Each number is 128 + 24 x the weight over the matrix's rms, rounded and kept within 0 to 255. Layers, rows and columns count from 0. Numbers have three digits each.

# layer 2 MLP gate, 2048x768, rms 0.265, rows 1244-1292, columns 288-383
111103174122123131160158140141145121110118152091124118148101148150152135171136088118126080102110180126115112146125113159122102146129166083129091124131125109157127120171144167124134115171153089117125084114149158085105166142125090136115145143132126099132087154137081156133129126114132132104
109119129086146112138151067122148165139123141186117098140154110161165103148126087139144154105132134116112146115120145123134137107095154141111128165141190142151105094101159112079111120115113101104121136110138136139137147099124120086130161151106146159122141099139146110139136158116064102128
127167078114106100164151172092108162171125159126163077142129106098152126129108161107115102106107127104102150141137142147163148156137119139114126125111116102093138102117091094105142171097136115111145140171101111155127136102129131162155101210111115088117144136156108170107151135120127102102
131134163135132101151097127151120114115130159114120157118125134100149138142105115156094145126129118160109117113078128065094184085139088150126151118119110147126122074101129110157119127127120138125103120148130170074127075147155100148139132152140139152114113135106119102090103100108132102147
150188135094176108073133164102117150125136120181116126116102143165148109130125159119124165130124132141126118115117126121146120136101107145077187103123097119132119136131141116100143169125164092105134117131145136127148106128143117098090125095104131117110130128089155161154161118108152122102
097156165142140108124174177109149132095147158126111132116118109131129125114125162120094135131111117165157101127173121107155156122111179120135134150130177152096118128119149145110118143070117120128081129136105136126146105130129083107121097147140080166119124123148106153122172115126124179157
134101106152074146129149090113115090108125178140150153136107149105153155099102161139105135158141148107130117123081165156110100104098129120112097115152052107119091137141177109137134122139167100160126070158173098180163119089103156180126161151099144109133115107122168126142154157095147130130
128155087089091113143142138154124161148123146157106147111112138139103110175128121147135127139157172193136156120138135136104084148146117114136156135105115134129181136080151110092118104139136140143150113100119122122171118155108138086133132137138189094099118129150114129158086144145126094135
130093111142135152156108129095124149072088121142083167101141158145103104169084088149142103143135143080116148082152097119086139121130133128129116103123137140139174101135166120153134170131120148130096129204107120160146090118151158175193135142121149162084154130138146154124151131173132100085
117084124140125149148120118136128117112153163081187084091123109120126095129131107120158150136092134136132112112107120171146134144095156129153185182142146129142130080109145109094190147132104150106147128100113161113128146104174149137124109154136130135151120113084117126136134130120117116119
140135141139102145156159117127149125157125125174136093084123138136107115126127141143096128122141126129137160136200167154107166085156096130157144109152145130126147102147118121143153127137093136118141135117103122126109093101135139121143154083132088160138096114165093122127101134146108131138
117168125100166137113157129130107097143114131136131122135176133111116123093158113148116091171124159122137154123123106140128138133125115105119126083140110074138091147151162145107093111139183173160131107129115131121151110094095173137157125147080124118106095112135106105098133146135127156114
153131129101163117088104157152096146121126124140151136118093133146134136144128082087132159154135138115156115096106123114131107116080160107113119095142155187136110131122159129124139141088110117105118113130103104136109129099172125133136116097118139117147129096133108178113117115149139155129
156150134107118126130167141200154101130100168088082129144117151098140108150150149183144132092124162119128093154137148119126095117134151083115128120111141113150140140126140124086102148135134163107129112166136124128102131099113153115146136154132122118087158138118135146169155155093089168069
137116118155093162128130142168094130139098099126123135102166116116156122182147146155161160117128139139110094115141132123100155127134143129117101150146133145088094133120097097141110181129092165131113146124132140109182046150137125077136146161158107113115164127166102117134098090116175157134
137114155142144150170116112141126159121135148147141122077134105125112104188186125126148081141092139102123154126109112128072131120082101097120166070134122112065101140158129120100132092168116114094107096133166135101102123139147142170156126101098119085098100104156141161109122137122137081129
129114154119131115135114147152125135115176104142127192110153103087155128056113132151125153145168130152132102104171126115119097121086099105089128134130163138164149112141140122154105124155120119130114146159105119170116128157086124146134101138139143169125122102107142168136112125153080098098
081136152109081131144145126126109118120095150123107117115117131073105153127098103147114148113140151113143144094128111105128120134133140114155106149122123159148126161119116129120135132120117153146140141143115110096109119100150166154139125140118205118142106118127120095105128147120080120137
140158137162133183124091133130119119145137176117127135157146108083171107133111115079150131134173126112141120171134143127100121169101119130107145177136120126150164153142133140154124140157113135119140123128165125119097115133136122118130081143107071096108135119142163129168120120175129137147
131110131165150124102088134115138145113114105085105115146100143129127110205116058119102194146155139116151141098110115174128153133173120156138136149155111135125169125146129135115118130143118115117165159120128125144114142118165136098122159183125121116129177127116113140177103119173098141158
097109165157146131134146138116169140118136115150093120138117148105098152110113129141115083111134090179085155129117171092122183147152117135158094183184078156117077144094095141082146142136172140148132108111114093142096098122123094130140107109159124103112140119105165124084135138138128107097
111109110081142122124096138163109155150124130153056110143137125143129125121151118148120114104060150143125160165133121173110100163127086097100160105113129154149126147088131114119129122171112117124102136165143092126158121149055120129134133121112155133114113119135128143141124120165155141113
096096146158110092147209128095155139127090154134102142125116103145079136097128126164146122141122115100128078143160144118111120130141137138130109122146085086128098123127156144137146131115126129113171101137112124158136175142135136119134143133100148143145122152131106140120057114130130113150
153091085136141152147096097103151198130136119136104100144098095135097120118157126112186105126106092185127101131133111175162134075142094162117134105154151129131134141103155127143155133177132099140140137111066119144102193138117124135119134170140150131138147148112136128144096112120125116169
134139138063117116129107122142137117128123129166152102102129102137140137108126116142116114088090101162153143133141142117112143080102119114142104139145145168150134128148110140104152132133117095149171127101138097137122155143106165140137130134107118161120106111129096102105106097137161164146
092137152139152117131095147147110127122163170119144151127112178121129125141126126120135129139119132130171123102098123118101136136131166138135113091105189097144089152116129133137126106169147130139141111134081122158159135134096120110154108128164172122153148152118163127163133165175135152097
150152186137134101096122143117178144124130122079116134116148098146138091111134155105101130122123120130186125138092121104102101179120165095170093113122123156140135150134136153156140111157133139107133123150125187094074171136107120165166116131170206160104106112118095132123143186099127123137
146130123068144119139147130117058091081132080122108155183109096190132131132186140126142126127115135177146110130094118108160118127143163139119120132113135137090149110106118129116154076120177096142117161123121112104121131124161148146130122116155113118073155119056135148121102122140085109133
129097103131141152128089148130147105158146122089117135119112073126064121122110114110137097142095102100112152141148095084132160161129113155133146125122150116114119120089150132118138105138098137120099122104149168163081185099116112075139135128114117137108133114168116141133157114117100139113
142112121131157138108150118104150176164119122107131078156100139105146134141141167142123089101091115124137175091141135114157078112127137120068145137139142138119109108099088102121126120154090098135098153121136135121121100088159128089131136152104126124124120110126143159156162080073147137128
106135126117136159116153112163129093115136173099150124150159128087110125169123111120159114127148145125131128109109117186149117119133150150130175137143142127089082074110110105092156129137115197124110125078148113130156121100137136129138149132152085109141128166107133136159157150137147095113
119134143075149134176124161102130083143141112179137123134092169143102126056158126132152119145131124107140104117118124170122131130084127058119096099116138138158116126086103086148133133140113146117139167136156142146142132106117115134134070132101079131134105131138127122117141129136100149108
113143127114078164146109128089111121118127146110143121131128130157088149149121107109139142089107121124106077183131110140171105151133109127138163109136168130100111151103084114115109096137140160142160149079143088111085124099148101094111146124136136174141163124141110137106101159120111122130
130110114140119096144137090103142119157123155164143123132107117110129156122155092138129096125148104140152129120139130123133138122151156156164147105134095098128116157123048168139095155122157095193107132142170127146136149135133134163097131132145117156148130115157135123154183127097145093105
103142132132113115133109134169116090111112106159172094136081135086103131109133143150130102141115106130130115182130135145132125170114136148109144107166113114133111127075114153143098105144073128122142114087164092145125111163129117159140131123099180150150119168096130104103122162089104141161
122150146139160122168134145162163172125159115145129142126166147108137119160103096104185142126132103142161131173117111142101113133159124116124173113153105119117144140136085143120144114095131140131136138131145151115093142118160135084125100131118174092132139118129118115123104155135136162146
124145143118097111118115172103114133129136140131133133114122142116086143118141142108127167129168140110149125117131105133124123120136104162089109125120131145158163126105115114144121116131137140147152139089114130142087140115111162130070124123143156164115159088106126176100139111115100120160
155101148148137149106169165131124152161144134122114140165121139128095108131094104177114162093130081156149148140103125127116151126139075170107089134132124144161137105127128144119134161115125134143124128151152079110150119120094105131135121114108150143142125139086113173128101091139124144157
148079127151172085109113151118162100113141135130158111145137133107133141155090140154096143139114120157095127090176115127090114117121157141143114115165145153129149126149112122149087085112115090147144094096144094094073156131101140110074125105121141126138104120124105114070169103131153143115
184134127127114105119115164120138199098150065093117159129105144103149155114122116094129167118101151114109113147146163109125186129123136104155137176099121136137124104151064161144162122097099131075139118127120141124110133123129111102089165155086144146132115147144142140133102098118148140121
158141195111130127106132094121094135098148151074192137149104140124137146131150102157132107139156127126094149175152137132106070117058141099105111118097145103142078148143134161157151184126119183132142114130104118099111104128093170127118167140145095119136083114128135107167133125129110110109
130142141097130125200114138143087078046139101147112144142144123138103142130100104135154108142078168119080180161125117114137132115154141122090140145123117171149153091105167098112137163140148153094146153086105105149117111123124135116136116141149120135124138161119152152107082133136162123141
130154139115096147146122174110138126119151130099122126117153151123093125092162147076103146130154116102142093120118112084151130159191143164121124098166161154128107149148128130135109078123127070091136121115143103135116159089110127100148088165143100108121127115152092124162132127115125145110
130111167129153127128109127142150126107155116176134102097152160132130108084088101112134102098128104104114136108118108127099132143115117158106143119149132113109129116104150141106132117151156177145119145146101116116151136118148155125135147109138118131138173142123115127139123156126122101169
115158157116098163089142157129103153126120109093173138100152131124178118102153136117132076164157116142145108126105121123139130147107163168142123154111126153107138111144132099161097148108114156142139117154144116137114149167106082156108124168132137131097115148155111109082127153133110128159
148168124155093125153123130126107117129127093122184137163134147130119132167111077105171146116122138140141116130120110085138132149169105119105118132137125095120120099113134112133154111126108162155165137118130086180127110130080131121163157115142116117119084132137110127125110121159089128135
137113158150174081158109166152091179183101147114130112144118125146119133115140155089166124161150134113130110127157119110147114120140140168153156151119107168107053111111105125108078108137134089078121090128125146093133134125136120118119118146076114151111119121112189150118118126099102164104
157126080117145145088136128133114109118103174114151142130155101116130114135137127156122178125161072161158151126109179170083171110109138158138126140146157121100100150115115123129128150143134104108117121091131154125105146164157129169137134136151121120127127130125121139150149083102146135108
120085127130127116144127135106118114123131077167146117091124089135146122101130113073153150125153129152108116139128110152133137127119109125130128129105168117150126140087143142183115134139133171120115131108124132128141132099160169134112132133152121093129128134147171172104135116165117166121
# layer 2 MLP up, 2048x768, rms 0.264, rows 1244-1291, columns 288-383
143136078109118132110140110120090125151067152140147115121102134125081139115131155134093112094127099105169173153114152123163105116122140151114122093105135102101188133120138069103136123144147125114165086114127118126112119143084100096110144085137165131101123115118127137125114104116154149118
143137130170165111134169128148157163100121125134150151096101125130100115134095149117137145117124175164120105123155129087102162117119150125140127097138114124102108111091171123132145127111066139145109106167146137105090152181190118111126133146128132159100140125100116168102125124094142165125
116125110136134126162133178142163109115132118062155135120141125112160165104113119142139111172116088137133126113110139098158103188155152136171136111069112102102117129122115126079136100165125135105141156194089179119125138107137122095073118142130108116119125111138155144113140130120158141107
078161103141151104112109160161146149129153147112118100110064165104118147141126123173135130091088115095117102103102118147140107100114177165151155157099184173113145181079112116110096115154122119169150158146151107130129137120118123111117122095122095149115111119119147121151135145097121075120
125111080103146106139103135156077146127123125117116134097151097098104139135145110105149140127113142159129093141149077111162143126165106112175153107112144165084128168158151134139099136131138140121126125123088138204140133121119130156132102129157157100103113094129129101108102112132108146138
120130137118155156112135100093121142083144140132160155136088080140138137132152181102124120142126125139152110103138131094160126117149110176111073132129168153065110153122140140120118176139169118165120112125182115116136090120110119127117111122078101143084123089144088170093120132119149115073
154117144120139158119121156107135153079104091133077099102107147102116142091116132125062093139110137102120133101137111097085110116116197100079130133121115124124087108095119107115146113150156135148140162187170110099168121107119121193083116125139141098131116132127138157144136141113123088111
133144142152096137153123101132107141112092124130093159144126150124104132091164101179121131130133118094111104119097114154146129095118119146135101121182123114133115130100106169141158127124156138138113140153119121116126151132080135125131146106175108128158112098108117141142146160123135116111
128132138115166121161112122117108144209142130160127136107135141147085114140119152117138122114101102149136122164133159152163107112093126124124112097105144140097099116143102120155129138136113107079151114080189116144124113100140150122119158108139139131133148151113108149144114088113119197140
105106189134167141139121128172132139090142129153133103113146127137133090129176088154127095144133110118145102115127139077126112105115132118137178142152177110131129145106133146119148097103157133111154147106145181133146122135109115074137127147150160129150122154102155115110127122139115134181
173143106106143144146134139122147127126120131105117142103138129133147137104137141122157162118128138129173116076113153179115121124101105163119160115100121133114162115113117140095146120107108111158141129078104132124115120108100121131133149206106147067118141125140137125134116108108109162120
129139121171161099139128094155137107089134172116153104176135153129120133104134123160130114141134116154105119099129089142129165133140149147141149155150090141118125143152126119142150118123144142143142120146120109171105123099148108115153144093087103136108155136111161144167112115133125140120
130093122097193138130147104136128149135113126145078116210091163144149118098108173126134098152118121116137125105093142161170137129156172133095150109148107131145154113121138149116142116129101106157142124114105146156179077141133126145181153156149174139098123116092149119114129122131119130097
101114069143138121128127130095094163112132126133115158144106106105091110144113107095119163138101134106115098070161157152131114129150092135120139139128156101112142130133112153107108115101104141140122107129133142112163096147156141136183110112190125166101122142210119127106127132123167147109
130104161130061117106187136117095123166180165175117137150144135158135119115137110128159175122143122113135163145198133164134171152130138180157118144148136119139133130137103072136107141145102147166153106102117142138147079116125102115060150136146111146098180128121120140090170163114177146146
150136116104096119173142104158127144125138116097156145112174141150094134150131123183118089147126133127132115106128131116119143105155080134151142113149132138120171096135147100116128137129126089112173132131119138080146118112128134147131133155145094114139143134123154106095091140138115100135
105141154150085119122133101138090133130113145113086169149156166111147128135143166122112106103118116106106107114170142169105149126136130153117103146099076092137156120089138139136114179146105172123100131111148126110109123147163107140144090108070175161152102099120142124153130113131128149112
152124139125151155150105123130114105129130149163089137120128109157124143112175149084079134145093132139116112141120111181141130106127117112133115153136131153133141160107160136134098159144135135092088112133142154141114135109110138074147150126137135162131166133141139153184110157122150135101
175142147139140152109159131103129152099093135113111148123134105130127142110113135111142135106096089140123136145137168137084136091115146179118164126125106149109158143086141161079107137106149170143161112137115131116083126115134134145123091116121110119092129132157115117118125175102157086129
107126151144140119141152136154112126169150133134160103099065137093169143113132148130117127134129153113135147138135103151104148138103120148124129135092164151112125140088132112074152138093129174153119147110140129133143135133141132078135110122127162111160122140196125126125119078101097145079
118141144126125165103081127102154096107100113103150140106144110128120157147079109104155131159074161149134155142164128084116118124164100103139166118135122121124099130125157086159115112123109145103151132112099123127085122159165124134111131123132121113081148104108101112128104107088104114128
116120110145136113103108107120113133112133101141136146137151146158122097154161105144133164094120139117129168141121104192116101118132137079114120129148141114139183179171121172133147119089124156142124138115114126145112115135153107152131127115097142121107162139137151142112135153107107127155
103144146125138129142112179144122162176119115124138126133113109090104118170143137140165132153161102104101156102099132157151125149143148134086110135121111087146096110102113104139132135117105118155118145114108125129113157131144071164105151165126127101174129092147144147099121099122136129148
095146139120175130117152118122109058130132097125141131075095147133130128134163122143108155124111152108142110113098135127125157132133107127142122131143128123110178122121112134116100122131114139119142124134145133140125121099145104086093093175116092145102115117142124141155195132125138103146
146128155075107147086114105090104126135099120119075089099127126096098099137115151095124118104147132101147150113111104163157064133119133147107108131135132123157110181119137092127144129147152110137068136178105140115114113093136117117151137120147142116116125112108191158121107122146120146150
100139118148150113115120149089093139112136134117092132107117136093120136103120103182103174161074146138115146106096135155069124172130121113117113076113103099142155099123134131114147154134128128162144099159104158127173144126104148138133134151140111111125119144081119094160163163115140093140
135128057150131162114135122155089079134116115129165104113102146101142153123071143178133111146141143124092148123141128123162149119137077148123160118129166145094093118142103122109147145118177165157157128142108119095145114158143138120114086098099099069120196120099159096096113108130127107085
128147173136119109098134156140153096106105143124153163126180132162131147174155124091139120131134115109150126122157132129109136128146170165126133144085159176121105162151132170100108111088122129146122175132158118137145124150134149084121130166177128132087130102160138111129117105089120155141
117137108158114159148120113130093112124115113149171127126132133098097137104152145136129155108157129100091132116140133116087143132148147146140153119135168119135142098138157129157092157132102111124175096098153130114131123151129119119109168161126138146117151148176163112104146151170149153121
125108127144152145112133145123129176129095066139079111175095151124110135141154135135108108127130102148140113112098102154150124121113132101116162137094127125085128102107145166175139096128140170139123164145145148125117079115114143074098139140139112118121150093105107132167173086142126137130
148114121146119139142134151158101136105114131084157089100124150137148111133114077120111106120131101093134176141103142127127152093143160112169147108148154110159138108092111123141065111112107191114108148083111140112157177161117131105147141138126130176141120121123139122087127060137101124072
152131128098090132140129139156130098121137144117102136168117129107145126131081119119114089100127136095134131157168135118123135152096142157119128115174149106097147130181089179148076101072100060100110167149148075108138137131103111161117145113121135129073122112086129105102124142108142132131
149119182132101141145120167121133125121100080110130131124120138067179131127083142101146173133086118124126079142159120117115150107114153137147118109115158174096153159161137125127115111104109161117102114132151121138121127104154154138155115175108149139127109132141104081113119123108153130164
146118131138122157140135154104109105137128107123118129132117159128088130136149113113119115087096109140119163138164129104142120135124075099132128161183092125133128136080140136145137120148146130153111116097134142118125140120093115132114130101118167141125130126153115090104114173109121121132
139113123127099140137106164144096119135166096129142130154109104151107146143120124133097154097136158105148105107169064118098141116146101149135123153162114122140164163135137115144138133151149137133086109099140116152151137163158107111109108143096159172133119129146118094131113102134138113102
116162139122172109150085168135118179120164112140152130126093156087108120121078107097104080151153113077123132118174088125110121108099127082129146133089138130160153156120121125123115143116141169124153151170087109129154166106176126115149120157150184105114130128124139117171181130159135121146
141127104179130123130114128099110113130135063152115128139080123134105115085157168161131128141136157063135127115170131105105125163106112144151098139154125095121117089145150131188158118115111112097136123126147139144118164153108146107164154132145127135113140131132142112129124153127103080131
120090132180173114090182149137164116154120135159157163151138137128093108145109125104153118154109151136160082150147120108097114084154083126104117082150116126139141119100132158121129162126137112143148103149148161123153118119136148124112099151098137156091113167127083123112142132149134122122
110111135085114097114071137152171132122101137106125119138122096143128122121104131116096167136119107110131150113125098173115162118060143122148108138132140126110105109134160145164164122177164115114117141140145117107144085116139092137109121123133139122130064128182108134139107131139143123075
104096139110162149110103110166101126126159126129163140121141168125130118161073105102153168091155099128092136118082112170114107142121109124073130105139097125118120176093154134123109090093147116129095145119112103096125140166177114109128111171145145131129096103056127122208120105122111146131
109144082136136175153155118130118128115137132079162116136166112129147124101100163123091149134112121126164129117128108142150152123138096103144138160139099146155122110110106137148123097153110125128150130124150090113162108126123137182100135116091103046122117154160099127124158168096113138128
083127158092072154130133109141130136140140106140141075165157102159138110117140162153093105114142147156152125101134135098096137168122115117142113104129143157128108083142147096102128124128159129093145110100134097129125141142108150168113155119141107171101081114138093148151143159121121118139
127140138127081136099122117168131114117150142101164123132154124123111097126068149156118178120142108139113165127125089111143152134160155089148090101123139121161125107111133131101140101114121152154102137101144119169121118171110103136120141121146145100078128160146107133099161110119103141129
101098164141134113107160130043153140064138135140149135124114095126109112120083105132090150110141151114168106097121142104136150112175122112139151128161132104176102085135102100150157125144096130175082118109165149118133116139145121105110164103134113115104150116140126125116114131115124144129
067137117128099144130123157101115094104096135091137147125127167102115147155078132155156115149148103133111133143144134130158101096115117120110099147102130133114147124126125134170106134113125131147110144164134127137109139150147067167100164131115134110149123107161109106097121143134129148155
104090150128113120111094096148185170092161126135110116147131137072141140145107161124122083178150150160132120107145113119145159169129119111139124158109181181165099094151107126164116109136109139140095135130119094156105125110148136147109146127117135126097138096131105133117094138112147123077
131163105096126060139133133113110117100133113136152113100143092127132152110121125119136124117116095134132109131106155131111106132113104074135146120140153120089095150125150135162136103161112101132114140157127119106093102109097132125116116143127143138151107129133116153097086071127095137107
094138158185128157116110116163151129123127085091099122116098101134160120111138130119083102130094137113091175103141097142128129142115136137152117158133118145093132130097147132118114124107159130117172110118121125138135138133118124125121107163134139137122113129153112092132136145156093145122
# layer 2 MLP down (transposed), 2048x768, rms 3.37e+04, rows 1244-1291, columns 288-383
153152185125136098100157126114111102112131088117109137147115177104089107158130161097132117100121113143097073159116111157134153165126068114132120125147138098110150170108114180124141151114147122142141107101115100080116062116142104119162156088123158121147098083167179168139129145094111128157
108100143109126101106140143145172132111157140084129130137125145140121113137127126125166107141116151131126094152152123140099134140135138138084152127131114169175106153134121089130104055110113127168126128091139149096175138167138132154146143173117117152165128135114125121145159121134151130124
161127137153118127114145175142130133140107167115102107142131142144148129131078123137120152136143154148141155096145140138159084115189148107138132189144142128168090058056146106133181137148155107096164089144136202150169127149154099168142143091111140151120087136132147118126095092116121127114
118090158156109123117095111144140147115105105118127129134170103095114117159110121138104144099140159159090159112104076166114148090152113097189118103109156098116119086122098148123140129163128087130148159158159088121151128114117145109124153157148148106128142123145142139157134155134167084159
163125076105129100116101131137112149111124106145121113150103128129146146114160096141129134120132095123116127103155134144125136151149135151087151148135126141134103056168150152156111098111178147129107161102153148127175074133116148079121089105118124147093161120107122142102140145154134141081
089114119161121137109152107120117150113144142122104113124138134120140126100125075112151081125151159136147208154053119115131148122108123133125080119099133132115159107142139114124101160130109119134123132105091143110154127156122092136129153140127174111182123140133107126135166177107137153164
096135164118105133165128119097142138129119142165113170115124121176156147112145156095143181142113103126117147110173089116106114158104164128099117133156171172138170117119138131155151144104119127134101087133148136162154151144144117132136127080140094177156090140124107133126119092153132133104
157161119167121147135108128170114117118129148138138146099141090165105136087133133134103114144087140134124127115100123130087116150154130132149122152136155150129137126162122086112117126149136144160112099144176134099125096124087089156131134126133171107123157127168116152111115118122116165159
116148102157130096129100124119137120124161181113147135123155132098141117144137107149144104118115118135093090175146171119110113153123116122084132128103126123157134123138136131130139117161132122150134103136094154122117157086087115124104104094144092149105143120145124113109162118149163135157
118156144091135149153110150164122106120144141131103118138142159134118100129073177113080155112110103133117075117127143127111125148152143122143168115094132122120134150095129144083116156127144146128155092105130126131102117119170139093100116132162120128132096107118125129128168100133118096123
148100135122113140161115107108103090136126149113128101147157080134131160113077109138148180111128135140155146144105090149134127110097108136106147125109128166094109139153132121106135158103149158127132140138170173117080109115153113158121140112147142136159141124144158098093123106124164122127
088111113084060099136118126106140096123137120147122137073093129188129118098127106105161105158115127140144121139151113123150101104116150164160101121181132141134122127135142127141089170112138100163135126150124152116143124110107133105136146143108114131124137141123155137161181134145135132149
117086075085118088112169125112107140117140146116132165130129163113085170115133143133184101177147134096104162104102162145158167096156131114132127119081127148122098128095133105122163095174131117171148149093091138109183154126130108134179145151100128089127151145113133124129141095152123117119
144097139126155114103134141155128127139148105137102161173122128117110108128139126139130144097072113162110116145121170107138112116120100119132104141132117096105140129101119127117095106116162132162141134094127129124113156105150141163139137088109133120088145089152158134118133145119102113115
119126138145121098160122135140137079123144092121146134114146148107174149176124155148152083139129122126107091164151125115115132124141113085130141117090136134149122140117117095103159116105110139132124123074087086112140156097071160147134168038124114135083110104100115154145115108105127158130
141125133109100116168177142150094094119117065126134105144136112136121114139147136097087122107133129112164117119163141117120148135117118153113141116120116122088129191142113157106128157104111123141113096071115175154113133142082129110090170153104114141115140159148088102118145112144125133128
080147163153128107111116131109125156122129145134058087134119131148160095121147118147123105141125132160119116099116121124111172102147111093132137136167150121097132177127152119112120110119107130176103103158165133132144129125097140113124108155104111133119165145141178111150137139144076116144
139122130147112135145171125149115115144143123127134145119126096181100072106124100126134144117145154162119079092113137111133121105117137153114145156119126129122143169107134100161124129124143142123138134132106158126107178143138129089110190104141128125115115127129142113139146129156079130154
145131142142112116124122086148135115114108108153100123113134135101141099131106130130140130109055129162101191137160157112174125171119087144146145086162149128182171094134148123137133101071111167153109140121143158133135172102131121133075155142108126152131178144136123136137152153129123147135
135113167142118118152092089066088078144121113148116103112170167115108164134089135128106151146071158127108150082150110134138152134137145140152149121123147135151122090095115105148156157151126120125121092160146111110149112104143152129109100126126179153122132168127110120107138137136131094128
108098135114077135133090108119154104154094109118123105134134108121135119121122118142162152116102115117157142137100125112127138141131161145113138131173160135103133203104110106157080171094118092137155163157144157104125121117128130103144157148171177145155104136117102111133124117104128160109
136150091124150175152164105087161115140139140133126133133086146151179084109147155089131165107109105119158126107133113147138130132130133131105165117119183146113133136133174146112107114088147157134158147090178120124123136135136115135139145141092135123120111134148157153166133147133130055107
120153121153117125155114152103116117136096148150112141114131098126160186136126160115182124145170097122162139129150104147105117080104139119140125150108132153174104074129116126114077184157155141153104099130111146132133144126147098084101147122122138085135131104118111135133129135181100121163
149187148111116135129104150076137153156129162139166105121152118078168098096102095123124152135137129121161145105161151095135132121121150114112132089104128070105149094112140125106094142124152118137110122152128140127155137147159129131113113107162155124151136166132126083097121125081122110145
110092107135114113114133145123155117130143111136114109105101136133142131071083108135155144118147173128170120114139143133136175120141175133186133151134140161142142119129124148156137144155123160129146162140098145151142121114128180162129136085128146116157152119148153125179133130083133130156
150167125142127099120117121099125118121146113147138091094142137138105114110125186129112141091126093135155112092126107140074110207103142122113180120133093100173113113132134119114146118100146129134114172102125176146119142106104137154161125139147108110071084117098145145099056149144140113109
171170124057162120126117150091136137119141136156115141161090132140139115154120147111129160073107158126150113134119149107096134163128134129119134150139128119101100128103114106133098091104113101127145146121126169094147134140123138115149123148097114091101122080187116114098113161161145160171
103107119129104115128161161195130135118121156113113185095141136150140097101135116079141158160092113145104147120157125129167105127146145122118139135147093147101122087182127141088125135099083112154133110137080129125113081160146105138158113130115142100130112141169131124130118202119095124112
117108103131123151150108115159111140128135149129118178099095155144140140111129119129161129102110074159100130132108106129176109132126127133144146124122100170132160145108128113164170103159141146141118114136088110092149166143136159099120145164137157063156116125085085109151103176133095156133
120092124096075123124133154115117154139120089172122126138115113086121101129134139115067155139172113130155131121111105147128131104141098124138112130121162115139136106156103143108142140145100130124128084093130127143157143171141104105101130137137172103152147143163113119125111187143102096131
138125108100122168114138108135096110138159102151147173164129180139088105170154114092123128153097083098125124129119137138125145151112157152093118116139115162105089117178121126111160152180168136112121118163118118114122130130179154118117138103126123105150146112135118128117119129163146138105
132134188156113109166156138122141110171078108092154108115133151120122110158089123120143163129148170110128108122132078173146130153163140121125134122103129126110118113105113089141098119137114134116149132113160084121094123149125152125115107129091145129101113117148140130109085084110144096157
171124136158144133136145131141107141097138093136108104148162130110123131152150111123166101121112125104131089141140161073121112149113155149096150127147115115140125118151098124161133127116094174126117150098166118124167139134098108127132138103155125115174145133113114158118160149125151123141
098123122159121149116115116147126109176135190115144133133125101135125149132175124091110108143115113171143104139148081119137104153192129120121117114076145103186125137128128161113112140090140132113143089129122122113081123161145105099132135078121157133121130130101079115105130115160139092116
117112115111163093131157117118113115169159118157101157103166107121167121131125096135149167127118098165135109106186129120131115110146085124125174156121143160088082116122166135101128147129144138136146110135119130103117123136148179087153102108164163153147119184144091138141138113195135123121
099132160138126132125113083142117171115151133120105119150120172143138137143121101118147116129129152093183103159175076125159124145146140122094113120165116150134133148141146177137065115126160152129111135129137128115143145147120099113108114146169148114101120114121126135153118114131139155129
143122148150177138144094183134083099161151116132138090126138126170170114149120104135129101142131127109130152123118183145123117112155110139042121109156105123068119119154064094104116110137116151077166132105154096140121108132089108168140096112123151136150123093140114144134122130109155116119
108158138141112146147150143173170112110101138129133113134146150145126097160141112143103105113134094122123113148088150114147125177112152082088120085120137129149124105123152117150161082159126105095097138149144127136104146125147124127114111124138114144135118125151107125093111101131128153111
127070115135117131140119110144111130111144191111154119147124089128110132139142124146192070104124086128126097158137095128098145183124100144098117125112138192122143088115115114114103127135090112084128157138119152116108138096121119145177133128166130145142111144111117126129160168102143117119
127115138122117127163129107128100122169094130135085119062152124125160087160151165130086161173162133124151118112144090144127102084131137130118092118137122114130167141120100109135142108116150137135146107126173113091130135146144168147160141127118097138153135138179081123147121126175119128137
165139097104118141069116074079137123109097132108136133127132141106115119121127104121106137150116096118067122139095108153128168097113116123141166118139156089174118108143131127107136108136103117153101132134150143184122147119159120173101109090123119122170197121130132107123151107187105154118
143118126166114127080146139129139130121080147126133147138145134101115124116131110091092117129122111131147157172067138109126107136154099147095158110124085156118171146157168080139163122127127125130171118120115127111135122082178090117108113123110131145090126123123120093152126140138119144057
143118082103139089125142103065127157078079128102139141125094159128174152140143132142091128113112134117113124155121123100147092141112128150120120105141138161105134088146127117095067127147148121138141117090160134132127103130153065142108100146106145110127122179132138135113111070098086100074
145131118161167115139117126134158162098112115129132164124082072127115134109116110085109086130127115122141100131123137140135115107146150068183115144134120124110125134120113107125104148099153152108128144117132153135133113108134165124094149144134111133140134119142114153121155108140164132127
130095088142133160095147118196124120126158137104113147109142176151111131103089154138117153157126117103122159122093097157123126114127108163172120138130178115121099181111161130142122157137119130155141148138102115102097131158154140144129146168134114110125154193138138146121130135087102114153
138122085096107157116139143103143139138126181092147064079127130091146126129115117112166129140097133110170120127107156115124119108134120126149163148076136145157157103109130094157092105098110154126153095148089159130158131153149157112099151134111144129141131099157156077118118103096130105113
109157123110095145167126104122098128109132117149133146083133119127145127130098128108086111128102144177115134139142113159114159093111113130153109103157146118106138152141130139130127163141148115149113140079163140136117162187175125133140136150141148096057123147089129147097084123156121102187
169099114116111129167161072116143139128134150111095086122111101112088150117170107154096144118170089118138123136173189096149086143154089113144112129155155065133146116207125093149122105201156129117095156111106122125140134123107150145109094118155160122152125169156169177117151125104086124147